python train.py --num_hidden_layers=14 --hidden_size=448 --num_attention_heads=7 --num_key_value_heads=1 --head_dim=64 --intermediate_size=1216 --vocab_size=2048 --hidden_act="swiglu" --norm="rmsnorm" --norm_place="pre" --norm_eps=1e-05 --positions="rope" --rope_theta=100000.0 --rope_fraction=1.0 --qk_norm=false --attn_scale=0.125 --bias="all" --tie_word_embeddings=false --parallel_block=true --init="trunc" --init_std_qkv=0.0233 --init_std_o=0.029 --init_std_up=0.0334 --init_std_down=0.0334 --optimizer="muon_hyperball" --learning_rate=0.00996 --beta1=0.95 --weight_decay=0.0 --lr_head=0.00444 --max_grad_norm=1.0 --warmup_steps=200 --schedule="wsd" --decay_fraction=1.0 --decay_shape="linear" --final_lr_fraction=0.1 --batch_tokens=65536 --max_seq_len=1024 --doc_mask=true --train_tokens=454600000 --max_steps=6937 --dataset="wikipedia_en"
Each number is 128 + 24 x the weight over its row's rms, rounded and kept within 0 to 255. Layers, rows and columns count from 0. Numbers have three digits each. The size before them is the row's rms in percent of the matrix's.

# gate: layer 7 MLP gate, 1216x448, rms 0.0342, rows 365-385, columns 224-447
# up: layer 7 MLP up, 1216x448, rms 0.0327, rows 365-385, columns 224-447
# down: layer 7 MLP down (transposed), 1216x448, rms 0.0334, rows 365-384, columns 224-447
gate365 093:181125112098110139117108126121146149122128155120117105132130140126133166141118089086147121106126126149105114113106169141127117135172120127139123131144083114168097137102143175081124080152088132163148113117124110143111117130130149135114094122124121168106124124148126182108133137108140113111182088160146074118160128156123136157107151070108142120156120172127140137185131115121161147141106097147143152151083089098077135100150114138141153114104152152154125119087106092121090123168129132124133081110091113120126150088138121097122077128126124131154172144115147120127142114150123149145136149106092134146150133106134168127162114160113094136167121124151138179103099100117118137148111
up365 096:154123094133152219105146115143157130165146112136078121126154091148119136116123183120141106141143115175167147133113153162153143103152132111145139129139132111082096125123165081133166106100141113152132153112136096108160167153123127124131077120135119135128109145120123154099130137140125093155148115101065117117132123166170139140100106135133077142141127116149096147102158113105167150173142138124103144111131132113118173135077140163111171122154106117155111129150135124134115133114131103151073171104136149070140132106117134087133128130133159149172137117142109148150136161109148071147119152140162100144145119153093102167132153096164122141116120161109140141072138147112145130135120
down365 104:123109065120154136087144127096110119122120141110145107130130105151106115132090135143112151161112090120100163139133114125123134111106155151152121132155097108136099104150124100109125122114168124113101154133084106106128150135119099165134162103101145102130137138149104095099150144077151114158110103095090153125124169159135091122092085134171110149103084183147159128119172161162173149110155093106103141118107150109109113102119098154091157125103161142118134122152137155140159176139131128175138163102084149127141117106116167084160139117092151101187130110173097163154127151106161108109111126113190139124104133151142103086093120138127132119171128125160146076131145087155156078123129
gate366 094:135148121141150099112124132146126106117109135175191104162155142150130144093121126132152126123081077104153154130170091134161128119147133156128140122097171093150100108104124113148120120160153116108142127113079128123136088166086145168094147107159144156075141064140132122109133143138115184102127103147129113150148140159093084103091146126110125138115115077131144097109112165104132139103104123131108118116139132072116130112158124150170144166117127126150163124125133155157154121094115129116154108134139093100153114146095147118124121125072148106135132151112153102132164125143150122123131103121150157124125150176139104164085089153079140116128143157085138116151107117141127141138146
up366 100:094106096193126147099107134112150118125144112152140177118157137145153097104137121110124108124119137153132185130144171149146132123148114122137116084127118108095117143109090156140130120104131090107097091155131109150157152133138115143126103112116168142140159149157108162123158145122127116107132083125127139164191130116157125148143128094137097129105130141105139127106099090105147106099111172123143103130144069115150112075107131179149154145122138139124124142165140103118121121131085101115130091132123127125124114123092106162128145120108142085138118172117155108137150190114131157144114160114152170114116130095102107119162098180103112119144157128116119089134119113161188107134153
down366 100:129126093143129139109131169111137098134135110173126120106078111146123099193102120116156143141113136127089152113140177144150115165141103123094112125132127151091133109109091149108142100098131102117138111136150119151143153139154083138130120170129146158088136170114153149137141113191143157119111098127118162117165153126141136138179133109136122132121106095127138118118140118160145122114125134112102107101163136135154183101120129136131161134148102164110117121149121117118112119115129102134096130162129164130139142146132114128148137109147140114130135151136111150153110148122120145118130156069137168141127130154150130131124089155132141149124099136164114120100128113121166093138141
gate367 094:155155117162105127132121157122102090137100146130122147128169152107076134120124109152134098124121168132106155111112159124135130112107087151142126137094109097152112147111050141130124144146199088157180116150162120083131166117125126146143110102120152170121139104140140091154140123108117134136124153082124147134138126086165165106157137128108122091132118132135175156131125125107164104101136137106102133098158090149138121122141113145151115108112088148161160167133075128169095144116124164117116111174152141128139130080140139118131081119161122089106102098139130127116110119142101145072153123084107117132150126120124117142137118143165110103109159129122119083077114106157110160068140
up367 095:157120144113127122149148072091143148129107119122129127107132113134137162195101122119114100140106108098127142144111118120110090094137124151094162134178117119118112122172122144151159130149087111172115103164156134118113146096128093113169167167129148113101111103116093163087104101157169105136115154124135114114142123098191123138127080102116100146090127106150093168108120130119109106142117125169101115105153100116129121117135161163154085132111166101127106183118159104093164112102112120100107143128149100124113097122112164155113146166117144124158141108153129122121124129098144109107122113159125094137124135122112146094110104146111152102108130105094129106126129136138118134122131
down367 093:121067104113125112136115128084131150121131152095107131141143101097149101098102170099125102146120140124143136120148146112111122157152114120127146125113121138122109103168132161100113106149121162134148089123122097118084138141148107147158126124110185110120111148173158143181108131125078118136104122157144143124163148122094107156092150158135113176145105110164113083083124156132136155091100153157127159131158131119118108145149138137118147125131125168148136143120128124130118125122137129093141103146153156110091121124099131153148148093136124105115171140122157103088135149118152109128132142137167152120121120157159125173122100068124153086179110089121149169131130126102143112122157
gate368 100:134155105112158137118131127161116107121140111112171097128152113129145150148118116136147132129081113098105078126105118127167136074116148169116100128107079188153108134133168097122130125134144147125127175168109113164180107121097114093132112109080146120098132124094132131114124103107097095140136137150108147102159126093112164134186107161145148096139113090116108104166139152118101115112119156116082072138136110113150137181118094136132131069132125158114124185126140146114132131107148137117117140125140138156069170151166092113109109085145135144129128133118113137102113118091144129129150167129110169134133124119121150133111133175161117067109138069171127126108143128139125147126155
up368 101:092133142087146145116146147138130144140129100110123132141125100089130139126171124138140169100130146095118144113134098093118109140124122177155115164135118154116151092095118106144141117086111107111104138154103061099086142125151176147114115103121108128102121105120170108160152129150059140113089182146135162110113112148126124162129109064116095110116120122102129168113152118110179160126107127139121127082154148129114150132122120113147160135114112183154098116101106138102139156164138116114143109138137111158117133121090147122142156091168147102175129145157153120142106129140150113138109111141123143097126119107106123119113125121129158125144130152150124148153143118080157153175163
down368 104:102107117123122149128132148139087151128135134101126136140081098141128150142121133159199131121141143097150128053118130121143127110139139084133114128110134100148108151120096107116138120133124112094067120156083080107136159135137111136097121133143127140133112114118170135158147148150133163139127131093128143169097168115137086136158150128116163063123137078122132104120090131142147148126146136116132131112107134072083118109089092132150120148123154181138127142074118145141130136107111108142138067149116148154101126165116169124152143115163085163102105148163145095130164155143166124121123120117127116106099135087120132134117141158140145094083124133135132096182155141129142129135164
gate369 105:079144117170142130137126135109138122169149172130126105118136103131144116163110119107160135146115108103113134138112085126103115151119141154118112100079090116087133119093124130122140166117138148110092115096114088119107094150116163131143154162147119139141116149132136123136134135100137187126138133123146151136119149136151159106142107154176104148160156141081157069130104112129129119152143124134109105116139161147134122112096162152121128181122106142089144142075122200143077122172139129149097137193141111177164146144147143096094086169142125168136133133128124160145099098127120113120133101150133113149106152104141101153149125101141119170139164183105109132120144158155116134104094
up369 105:113138096077116126136105117130130133118114095126131135122118120085120153157163132100125160125124118124134111123096133121111149127158139135164185127133097092134108139123121173112105181110085100145147122121151155137131097119094117128109148122124109112091147134126102143176125137111118100104131121167173142136132120164138120095116133116142151124130147132107101121158105121129137108092119160152163114110120103117103141119101126145165103059129148115122126109076139103099107141130125151095109132119111157115111174123172107160143104112169122144094115072108157149121128136121097140104118151120149104140116120167150100145053161139114143112143155151142123121116143129122098152124119
down369 104:164147096095090092154095144144119128150116141097114141143129155156118119124123156097128113128150107148088111168139148136165125136147146102181127111154107125107106086144101158101087146138142082156117153129166142087109134129105102131143165148166113111083136159113112139142122146096114135146140128129127154116150139126135171168097132051152126118141087140124168154183086100089176130141146143150136141138119116104115123141170175125149143098137162152112122119154151142115122125116126130145143134139171126128147121060125116136058176085105167116086117139095151145098156146117150122118163103136131084144135151151109113153108132112150162102103116145124081158116149131172120118119141
gate370 102:150134118108163104133115094126146173122168129115110118110145159119123104128116122110138129149129086108125154132158161123138137108124154139124112112129136145089098159125145112124150116108134126163142148137091134142133101155085088154117145090140122113154145107143089122124105104164108151089148162107120160147135136104122120125156072157091143137105135120152133168127142154134154147151154131125118153070105161101129093125133151146104122159105113124152112150113155115130108085060138136131121115114115094119123136113139153136096134091124126090100110136164138109147142090134164135141175102146098172160107176160109130096132142125099131151132142112144105081145113119128111157117125
up370 105:144118110137151130124144126115114138099099159121122153155124144122132160133125094154145136128140142129127121089125135130122129119097120097117124106112158108144108126163122130100159128128152092136160078140115173123152086145132114130157145103126108118127076140105098101109088157120127124103141129183134132153128129152148101129149117119123107089146121115132090122129104119126158128102104161172139076093126103150099116104136085107153195126127119102145128137129151156134062116149119120140104126113129117114143143132075158135124123116152157097152106102116122132127150146159135148115086115123113147087165119111139076129128089148163128158159160157084113096157097167174149104143106
down370 103:128126143144131138126141122172070094116105118130129136115146146127121104182130141151103093118139111096081086149106151159110113148172116142082154156103119132114125101144118149078174130140110090153130136112081165154156121138140150139175092116137117090110080105124136143137169150143141126162142115117102132173109126141125109126126156105126080154135126142109130129161151155120125136118176157143109151118105141174103097129125117179128161134153077117096134124119125146126076134123130170108106132123125138142137119171114160135138139120167116156099156134151160125131150128125118099129115136113108133115139140092158120097106104156147117112131102139154118132166093137153124128133134
gate371 103:121151110144121119131146146141147128115078114193119119135157165113130127088115144147093103148127152125103145154156135139091139150133162146138145148113132181101130140118130143147111147096097151118145156151116137170124132141129126124134087157114142070104117140149142153113141139118127102110104120146170152112127127129138169105149124126124108123090117127129121130158064149098117099174074128147132132132112155160095119131094127147085149138174113101136137108127106178164119127113105101144158124142162124117121124116168153098140156133118130107106133168138128146119122148105115140126148121099103134109087102131127126109115108176100155136161090098113118131094156164115140133117109
up371 103:078094093185100139123081133145096117127133121117129126092155156133138122127131068141161144159116139114089144136153175160145061062119104139101105110117134117127130152127150131103137120100123136134128100107093152101134132118113144135106147142096146176141152109151147161122098136118150157121160115140135115123177166116171137120115112136137127117156169074118119150183143128167137130136144169105080141103121111099150130157160137113136125153109119110115155150081152138152160125124111164117122129120090092064105139120122114110172122116131125161128127110139122139127119118139141099120114126149139114132126156084178157103083102134162125126140152116123109131149145163108141127098129
down371 101:151128162088144141149155168113114175124163088100151197158133112088145108131119126168102128123096157099144110134087161152115127096145103121124122127121157097121116089180116130117111145143134139145111157133139148115144164082153121130154100137091089141141157108126129077128129124164158157095166137096149120130086130155136134132136132104130126154166136152141134142125098117111154124119174141123121101137104096148127128149128127070093128082125129127123145131137108110136151159138149150132125109107130037106147119117094132186163090163158120128181110130116118120127157102114123140133169134128151107132108131107153103172161138146141164176158111141123127119145126143139118114133120
gate372 103:111129140079105144160120160123122077116130151107080155097136125134126140118146130129120089155148141160121149155136111131132139125093120133110142116142154140168107155148158115088127153160143139107139100148116121159139126163106124110124153146147144155112125158108130096095126123136132136121139112162101103140151102138132170095095109141140105083139104111152122127119146097110102105135125143122099134114129125119111154124101157120110096170107131121183152123129105160160128108119092181176104150130115151091119106137107119122142131127112155141122141114153076094168117155137129143150104051135153165131145117109108140140138101127108113116146141119116162161151120117127121077107127
up372 098:082145187108095128127122161092119154082147103099141141135121134109083130129140114123133137152105078128088129148154103124125173153105162131132138143154116120103129136128110147141157141086140137128119112156108108135148156179165171108170138123140161121118124117094086148109154152167136122133155131189174139117128085181109138151118163128154194130136130142166171110108192118100138148146101139115082177119137158097109132121110128112117128092107101130106148154113131112090098128098137164114105105072123130152170155124111103142178117101145123153098138111111151112112125136128145133129162112124125161126149103187142137177159108136092136152119160136127140107141127093148091133150165
down372 097:144131110116126076127091148069109134140149116151125140177131157141128131109116130158161116072077141119119084128100096162144126141119120150144132126108125155158110086092154169161092100132132112144189111110155088130122132138154129131149137093121141120126149142140121130141098116121150136127126134137153137081109085151142126145118118098108141161139114113159122133108198125137136128132164136103143116147120170148139103104109094176131110102150126087089137132125093150150148124122108137114094144143116131153164141117135120126138113106124173140131160158136116118144117135150136132123114156164168159153127156146191114108140122091097131126075162149123135100113100144113153111110143
gate373 102:141154134104091150124150118132113116127126135150110128108129119127124185148133134141069143129157107149098137136131135119184145129107154129161101132143127121132124108102121106129117092138133103100128157123176126130146158120123202110120147164122116151111157144126145149156096160095146111116140109157152131103138146160139173132144122137152129147154118131144149134111140141120094120128098115160117139134123127106155144125129154109123137119166121133131118134146139138086080089159088142076154142124112113180113123143101149077073101134115138118116127138138144080126121128117176076152085126116113144123133145100133120100122112093093136121095129097091110138125128093158090117150108
up373 101:106072120126141107135124120151142105106165110131099120090124087155145101116124121126154065077149124146115138157136120071123155154135126105123145169091134127132126164128094135124165124156140077140160126128123092126122116124096128115133112113117103158098098141122109126106132136174105091139100113124136119072133101124124167067147143116154105126137130133155113174110119159111093116139150115130093081166124121119158152108131137147132128119120096165170122137174117114097112140152114096111100145146110078127118155214129150059182074133125136130138102179121168118135150115099123127141101146180100141126129131145100148071138088088143168159145167151098087180102112120144108137102113
down373 101:101110126144163143138111170090128102148119171162116179134094110144083120142153128167143175115158147117096138155128116122084131103127132113104117146154135152138184140118124139106167134152134147115107125122062157110139137129064144104129121123099160151116142131142171150156119139089134093150092116129167139138084137087125111073098109152170099115113117116150132129151107131127134140143133134124118145092142124133132160107088135133134135068129136151154129152121129140098081131128163130121101128137166140129122116182126148189108110101097114138115111108147100141104082148119146110102149123122140129135135146111125115151103103146124153141137141086062101127114138129101109129089133
gate374 097:132147153189163140086161111147093092140125091158166111112132173115130069127108131140145137120107112119149092142175175133111124166149168143137162109138133125092052096120120162124144134125126150102124133171083119115145108145114122132167126166106133099126171152135089104116128110126150092109127116145118137126091163081163144120102154145134084111101141121135133161106158086112132103145105148090135211121171122150099172156143152144120133155115106111090099104168134115111120152134126103179146136098169118066104157101137101143152104143130123145158155113119128102143137114148142104132110137133166133108131136161131137125136103122107138105127182071169119141156105143131090124132134
up374 098:156152148132117143131095166109140110132120093118074146155125117160104131117105106141085121105123132136176111156150131131097135111123143117105142115120149129115157157154124178168118114105121103124139160072084106088096150121150112129150105101145124112123157138124137125152116144133153139158160130146121137076093108140146129113148133144113094091126146117157133161092138139151109162117136150127132153124128171117128084108110106119141095111159126134133086170147123133097113107154104131054127116130154122138110128131144126122166129130145145128108123110109099126122150124108123136141105167158134157145113108134139147062151120147125125099120184132137099110129164101140093088108134
down374 100:150133148149141098155149139166092069164129154142125100149136103107116103146129088137091113109161131112102074130117102113164125136127125106114119146124127121107119130096160160156156126114127176164139121127149161119124129067143105119109153073096098142132099127128156115124130109150169132108167130122174130145129124125140138118138102132146142158129098132128119096111081133146092152141150147148162137116120108153087173144143120115110128122155089101099175145108122115121146120130125132125121106175109121129160113149156156136126089100130155146112104129147130151146151170152118132116155124101148103126124134135147108148127136143111116118156172136121137113139093153163177144130132
gate375 098:111175120145122112096152097144121143151103188152115136107093141107149106125151155096152095099101107139134130054126142113151106114111103136137120135095133114152130133131125114155120116135121156157175132120113092150070102084134122131137134098131122071090099170116126160159152131152107125114152150185124099136130159113135147126081117118089182176148152155127156138127131147108136111090098095090100128160085101097131187115135130114135124119125131128139092126100126160143107156177109113129144091134141115144125153114158128186122163133142153145086114124107121150153125144130096128124091121150122153143113124133149105103132089091138107073113145135084086167125108117129146106136125
up375 097:178141141126106128124122105141150133113159171160133150123090147131113153168118134136140138151126098133132144157169109157127152136127123150132116129133119122129157123128115123118158130144121158073136140114173142129173168107103165099144096132161136108111159120125101124142162091139098144127117092137126132080133134107113143137122098141112181114147159085126099136152118165128130123116128094135141121152107108134112126123148097118151137130144080106124070085176116162151101106144109106167110152138132139166105126133118115129163136176139125130133110137145115115124158099118132089101137118162106169092075193150149124136158121152120117129139127114138167150081135066124105099120128
down375 101:144129132100114134084117123111115126145154102124127131100080110130111166095119090157112148129144174135091102159156103172120141117160141140126137119086124148097102112124147115096158108098133126107171109094120189113109104123124164138113104159152139157120123166177132107117135134161148083151147072127126161117137116158129116139080117071109128155116137134128113118126151122136070166139148123146125092112138120106110141131127127128146120143138141133130105124164114128167113140097135126137158123122092084115144148183093152136122119158132104130104099148083155116162116109127090097134146162109152143100088178129120149133115165113106146095142138139115125124093149116114119146151088
gate376 106:142073114139186128129120075131114123078140148135144091119129143097171150091138149136140125097127125076113091126129136108128089143143095128133126156118109137139206145105066113099141132109127142120121180148130150141139131173168132122123139174133125115095121129137132156112121131103122126120162105153150177138155135125126115125161107148089163129112132156137117126087120158128147141169108126131104140139118140104180110143158118150085112135162109064112143128118156191155087100151154175096137123103093117138140152142129171176131187133097125121161132124147090150076119161150108112120124126122172132127138118122102153109122136097123138145139138153146135139155155156144121103123105
up376 105:123087117166124165188140126118092110126144109088126140131179162081115136135111110138115120077097128106154142124124116133129082167114094119153093138154092112122131112150156114091113146121154118114109119135098128144087138106138166125139122113161129091137146153115121102123135102128115125119162133106155106123135134090158098139136112148115139124111086152117134095151154110117090111110144106080148117121133154117128124129161137094090116152149141136130091142095109159141175129110170105093106131084111133180147155163126162096168147131108098125141077158155090129106106119113153094116106152115090081188140161094133141081088122184122128086083133124102101122136127125100143147113125
down376 100:098138115141138142117120146120158126135142141142101127166111162134117139112161142134075144120099106110105157120138114107132102148089114123119117104130139103120082134156127099175124075149147164124087150134162107155114132137111109147122103099126107105101109151126097100119117134143121047150129203160126103107089129145147143147081111124153119124082153105125190119132148093159138140154081131099134130140106146101144126093127133150128138154188094122141170144123147100125178094166146128110160147126085113145120087118125150139110104091128130098102184142100137136139139149129096128147143159125117134161119110097158099159140158142102122159102136147170138152130110118099150072124085
gate377 098:103153119116101109124124126122130159164140147080108170140143093152134132151137119100131131192133129151066121159128127140139179129158146105138123096114135132161124118158084107108131135122119122125131112142156144137128091103137144151119121122128163127122123103170118124141122149141185130160150130151145163152134123130084127129141128119113169154158132131115105105073101140107151133110138131112133116087126123103166140182149144142127188122092144161137114114125132115162126152116146138128144113126111144144143138116114092131098187130113082101083125128115164158143144126110143165147115160107145178158139126127122114132113096104150150096146083113129168127141176078127130142092147
up377 104:097128087117119178140110169150123169044131133136113102054115146114139171108154155106094106151123108126105106138147092165115139140133084125109152063117119120106143109168129112142108124108139131148122128125173119123127110164118147129133153128088144168173128129165142138089151094146122108132132100151078122146101132108151074140123084121133137149156116123118134147124102146114124138096121109127143125143140088096086140142119091108131140132102139136155144122135166125138146108166092152156110134127122110144100134114124162137096158132137116114137130124181112124195080072126160091172142141135144130112141165139089145086117087127125100130121134083119107112129141094134119169137147
down377 103:096106119126104127135144111110098147126087115114086092063092150182132179109189110157097099137098117113139125132133122141141122103119128109097152147172122129104135127151094101155107098126127175159115117106110156074134103156104145074142102105090104186155132154145145107161141108129152143143099130106086103117123140112107160148134165100113160108150095125163171120109125189109162136123171118166140115133183127089099134125159114112133118157102104120112141151141137113155133133113084088143135116107137152146118134153126135149110086113170148091093125135124116109154117139081149129150145104083105090136122138167094128168148127126142127101132142118098127117122156117092161149131143
gate378 102:117104132091106129130111124094178096153137119154124181104129115124115130116143149146139108144144133082109137165115113090116131106096145143119126100141121162131085137126131161133167093091121190144127150160129123110151102130111144170137134119126153104125144122090148167076131149158113114117145180117134128150168110095089100189117100148125139123122116117170130116091120105161156147120110165135119162139138109136096105129125152150107174114100151177098108117147146131127116118081157107137105093143088128145142128148113140155104118078161110118117124083140125171135122142138135099185146082078158128116181086110121159135158146131141134125126125115102144158092143092075142119116114
up378 103:131132119148101121104154166145151157187121141127167134135131143155145174151107130126197089111172098165120098125116136109096142148103153099147167129120120144140114114129095127126123152128076130118130140101124115125130136125159134123133105167118147088156109147140118123116140124148108113144109102092166101167139102133132114128137122129143148135142104126131118098105158124099139110116136126123125144137112106139110134175127123181099181172145114144123139140091091147106135135090140136142109113084145126101145141162133147096153157116136097141143113115179137119134101090137073084114134146109079155101151076161124136159147093085097141138125112133150126135071161116127146113128105
down378 104:110131146083125156114144151127144159111141167118140125108122107158102168129118115135161045112086129157163125126118102125102073123127156161154110128126138130132129113124107115106158108146113136110094108104122177111150123130147161116123116164118118131105102124139133130098142163134114142148114149151119154123130139124117116171101112116167140154109065145114151136137107132130129144138113125121139122125132149138167153150196177133116175107133089135100173139112123127115081136128148113097141156102136149089158160125146114135119129142101153131140178133117134129135170112132133129141122143116102171144127079141138157148115157104081146123118065133135140118124123111121157146120091
gate379 095:129128147158144085157164206120155121130090146115097102146088145116134139124126126165180158147114161121075142105163137149121122142084157103151091109163150110154128100112097163165148133115118094135126128110137152142155134147153153149171119087134152136075161128125105089137119161161136110121111160138154112140128119155115157125140133109118143167122125116092136138131130149121144098121101090118085166158114106112119136122110124092114133140106101139130115143139160145140094142137095130107112107125118096125146136165113117154107139159099153141122173110124090086142158136105076137148157067165096148150106096118177159103113077119147151126121133135149097152104141098093116096161165
up379 096:141182106160122160147105138096090133153120132133115129126116082168164096170156115125147176125132096137155108162116117123163135137102130128105133125123169148127130107117140138123135116127073114152121117115083140119135122102082104126139114120152118144133092130168108138100126138100095109171118124120149133160159129131113105142127132143113133104166138127134171140101105125098077135114158136057147100072130133154133119116099150088125127134117155141150130131175160158152109129093128117135130115154100139120185114144156167107107131134115102119156139150144092131149115158170114110119098139175148132156109126176165106108149096100133133125169125174129094125106169145123141134131133
down379 100:122158098132095160136094108107119108116097126093097119128136158119113154144160099136112160138095122123124093131117104101152084132116121084126061112137130098088167146098135156164072153109099083138124126138126133117130077128159173105139121129130105125100150104110110099125086141156089110125100156167131138174108133089139132140133109135106129108189111142129139104096133218166131078146115147159118074157112167143141093126098129112131113147184149108126138127136134148130115102121138113113129124088121179161139114128126137137177138125160044070115121159132130156098115084079112119141107152106127135103094132178139135144158131101112126149133134101102087119115140148136142135155132
gate380 099:153146116152178115117100095116117120170109136132100120112166151136125101104106127165136121185112110128102053113094141138150146135119109091086141117151150161127081146130118163111155119123118146175131138136132140105147151113101121173139133187115139152105166132170126194143136174134135125112095135151153137094113090135112108173091165152109150140062152153131155106162135136145146131109102137106079138112135123118118137146099141118086134116122160123140093142141127143146136133144131128141091115163150122139151148119101147147153104147114141145114152153157137141132147092123154119113144133146078144116122127139140138125133140129170124100114136124080158141127127117107155145121130
up380 093:136143136124099137121127117125129125128113123143121186092048120111102141101150152101086100136069138136163146119129119099116147146132101148155116116092133158124115119141124133131121093138094129131094130134157117143117081097146116103119111121171144138133170135125139158105150109102092084171113129091118124143117101110124176148138090122096132135128110137129159155135097106149130159156100184106137091147159129156062102106167124127142162141138126142143096136146140113099133146138138177086124097128137130181110115182130138104160152127126163119136112130119117125108137128143104122145107115142142116150115115115081126104064154124107111132111186110157125137135151135132144117199136
down380 098:139119123106092127151139127137120151075125103133115140070106175107120120143118170087150111075086139161134151138153121097147092114118115154093152110110121152148109134136107142127148134126110120124093144105122123137110112099167101114144073108152109140144130095107142143114127146090111110123118130119132094146133095104085148155091104118125129146127074120092135122116144100124117156133126145121148132140115140147142115099140123127119117148145075119133135125131122107097116141128139163115085114151108150140107112159117131087120123134123164079078127147175132080098117130150132117106109118128107130140129145087161140117074092116121180159147107159096148069099122126104132140151144
gate381 099:134117144170144119136137092104115146128165099099160140135186131158183116101141126129145132141119131111126130111183121124092124150130165094092103104139141118124117115149106134091113129148134082140154131108166135148099090106143158115118132113105129153131154103134128184104124142152176145157111145131144121133163146096117192104069119123118096137143134101117119093150122183100085135107096133136129087134160124106153093143100135137138161115134140127117137159135169132106121133104161148147082148161120140132066131153133111129133108155114137089139113171142121180146145160118081122104123184150114130118135129110123108168114113124115113125120165122151133119137087174130141160082129
up381 098:100122149151120185151111135109144128125090146133134130108129147129126165125112137113142097100118126122090154143101120127169109172125141145123111122124078160114121089126172157153162130132131119103189096153120134115113102092180164162170107135172140153078114151119165142149088115164153111134152136107122124153132096161122127120141131135103117153108127117113122118165188134150114130131100162162146146139138134114156142133105151120132143156087115158154190085125140151133097099099118128088144120158138092093144119124122118140171131137131131100129172141086099123122189122150095128134105118097091166135144132166141128136114123119118105191174117132126137121151146148103114130109119
down381 097:146131132082180135145136108130096146158069129129100130115113097126153130074084105155121153093109123148116167112147136146096092099138122147117133123108091122140116134100103129107141151085090116120187152143110145138122109143089097142134137068164122135119121139113178158154086106160127137090143114112127148104100130191136116140125110102134143107140118112156109157158151137144147163141141068124098161120125131133121123137092139109087120129101134145140156106148125165104123108117106150094146120109145148137118111075114121157127106138167132123122111147145124127128145134097122123140099114124130094138112124156125140102092109117125080145109122161121110136135126130097118112148111
gate382 095:144148120118137149115125129128116091110119133163163114082095124122141131169134098131138130072102181149105100078097149083175123098145133141145131127128130138104108121126137110107118127137130120129112105124126159120141170141148132152145135139114108114128145122144164147096157091097116152115145113165107106145153110152077149127165109146170087135141123108154127079155148107130119124172128109108137118120122149115144203170134123116102130144065124120140147139113156135156118155150121141103127130121142119141130115101151173148150089118133105162094173144133125084090176115136098140087128138150124047123141098137079149171123118116141141137125103151155088114105088165163104146104139
up382 096:084132158099102143133066154073140105106110123159075190140144115154068117107157142159142132131147129121126127162154117101146102089124122115147134143130143109130073145170147152139093092137144126116127133125122138120113157126130154115091148092187117104143110136151123119097115101099063130150143114131144135131135148159100147142116107150136124114155134165125155118172148159144155109141136106137099166111140146118096102127108114127096124102137119121153138128110108149136137105129120107107135196096078154112148133111116133107171123091119134133132108192129143060094168125131153142127131117146125119181105135174148120131137110069146178087112159134104138113104085139146150131129098
down382 099:094086081136079173131074117113130141120136162146145141141132091174127144125153135144147145118143175109107119103120091127120138134160131144096114144098127129154121146135112147138109140141140105119146106125124131133112109131131101185124101156118142063134101117155145113124161154146147151127113126157139125180156091085153133160124127136133113116081140101110145181130126116130133109135121145084125109161164066083134114131107138127133160152140135118192153117139115169120132132155110090130139139131165154115124115102147100121145136089086129142116157154140139155159135143116153132146147085123113113127142125132128132145142135083182124155135116164079158138129126198133157164106103
gate383 092:127095114129167105119143144164182114119102118141121158143107178123121116120144115097145129101118134126140146094087100129110122153158135114146136116090083143137143116145159144097136107171134097137180143169154121124126187134123110142122140142120129114137137155167103132145159106119111157130159120182083142122126143177125120156119163116146119102147118141176127150094097148092131142104090127092085128133132139103100155135153126133102165099122169088132127122166156132140111132124159132138138184111135138105117131090157100138123110144118139125136165176110119132106096150111115146122141158146108132137104155119148105116156146146117132143117129163116060143106167176137140146122145
up383 093:167111185111079162126140164114133138079140070135147115182118084139114096143155106132146114113115109103066080098150125137095111148122133158106087107128142134093132098107137132109151092112138131102149148160095141129126155119135129130182081124144149160159131112102127123148161099130123108096116133137129128148179129116118112144132155105116120128117093118137113151136111131090137145125119167116115146122140107107174150124114107155148122098131131149133144113157089167152122108121132113136142105119124114128129089141154101115102118173110132143097155125147141085136167122151079190108104147136131167108105121123098126161117134139159093111117104095144086114122098148154143092135123
down383 095:138135094126137182133116118154136142105129098156153131157139099100124132103127119102147171122107092110142132146123128085158154159102121135150103103121076140130120083122136147130121119087147141141123074151110142099118132131120120148121150134135149133114119143131127155074139182100086142117162135170099149187156169141142112135156153125136150117088127189134130103078107168094138142160135137133120116082085105126138156135153127121157142080125174170118118128154169084161149177149136133139131151118123111150121097125132119100108152181144149141105173165084136090095123156191122106111076116080148169132122110128115116126178099109140092144077139109147108150151137156105111108144112
gate384 094:137131111103137139134151130130089143104128105121099116125124107106106113128117117115119171135082089169125092122108135116103132139109137105125163143116148136107099103157097088168147134151118095146149122146137112169136103122156110096147146156138139081116145144136111112147149138143134169140128122153107059101111130119120115101134126082170133109196162125152172149135093129154109132157136086150169120146166165119094112138106093147138126155156111143124148159132128078143151163137105142095115093173110112146176109132091127135168137144122110135169102097131172199153140134082158133166132100088133154135107151135123092168196105147128114110108109131125155097142101129104133127130144
up384 097:156141173139103147176133117132110122146166119119160173138137119170111116118086116097144181123171131168114102145091124162123131069171111095129160140173110158145115123128125122155144150114135141142123184122134126102117144144099143112106152118140114108154109108124145106142159105097138129140118097154115102129123162111161111132122117091118067152167125092141140142202133136149128148170084124120109088126167156118170107138169130102094135140138137132147125134112110136153152122145131137124122085089156141133158141087117179134117186100129105107121171108149117127108132097069126151092109127141130103166123140143109063127097119114150099138118122081115113102115105155085128119111150
down384 101:133115171106113124125153111141123160143101098167101115120129099129121132102083098130107184105135099172119125095159113125067131125120118136111135119135130145108123177151112129153159106111114152125157141148114124158165150127143156123123163170058135107092118123101153098089090148157121137147168127198132118145144103157091121150089095147100135144149138148114154111131140144121150107122117117135124129122157078118140102136145125132105160124108119130102150131118151131087126150137134125143168155139110135102146105109137121095109140149130108127112087168132136147134178106148157160124177120126121143131153152182102119084146133147119103154173111132120126118107146114114162080135147
gate385 097:136172126157091129131145110114142108116125129150111105166122156132125141098126151140151189121113121132084113120116144126150145105099118178188109136127138133084145142091117104112118125114099117111096125099064095202126132144145137145137153135121145100182143122118119086122139086105100118127130108122126127138109123096097098159146139139088121143133139128087120122108112177131129095121136133126095149117089109127118141099091143128156157151113088123120072114117158110170120142135153096098116126071117108133114103087136105146099124089184160154115116115100106097105131144170162118143145114146131118113169097101138126127098112109103148119157141180170125129137096153117118134119113
up385 093:118144127158132109139167173109127150125127116079144111131119095114149134141129118175153126121104123175117111147135106137153113162130130184130119134108135112122140187122096075117125115121098140117136115090149165140133107077092127119105150113126128068120129104161151150106121122119110130158125148120131122123147072094151094154123138130104143165108147131116129129154137117106138154089135105115135099076111134140116079161122146115122108078149101122171157144138132123131097143135154105133131125100149119169100155148160143193131105114121138137149131139138134126096126133147127123146106152102162144117112120177121116150069095092159126116152125149135118135129167168100112125143142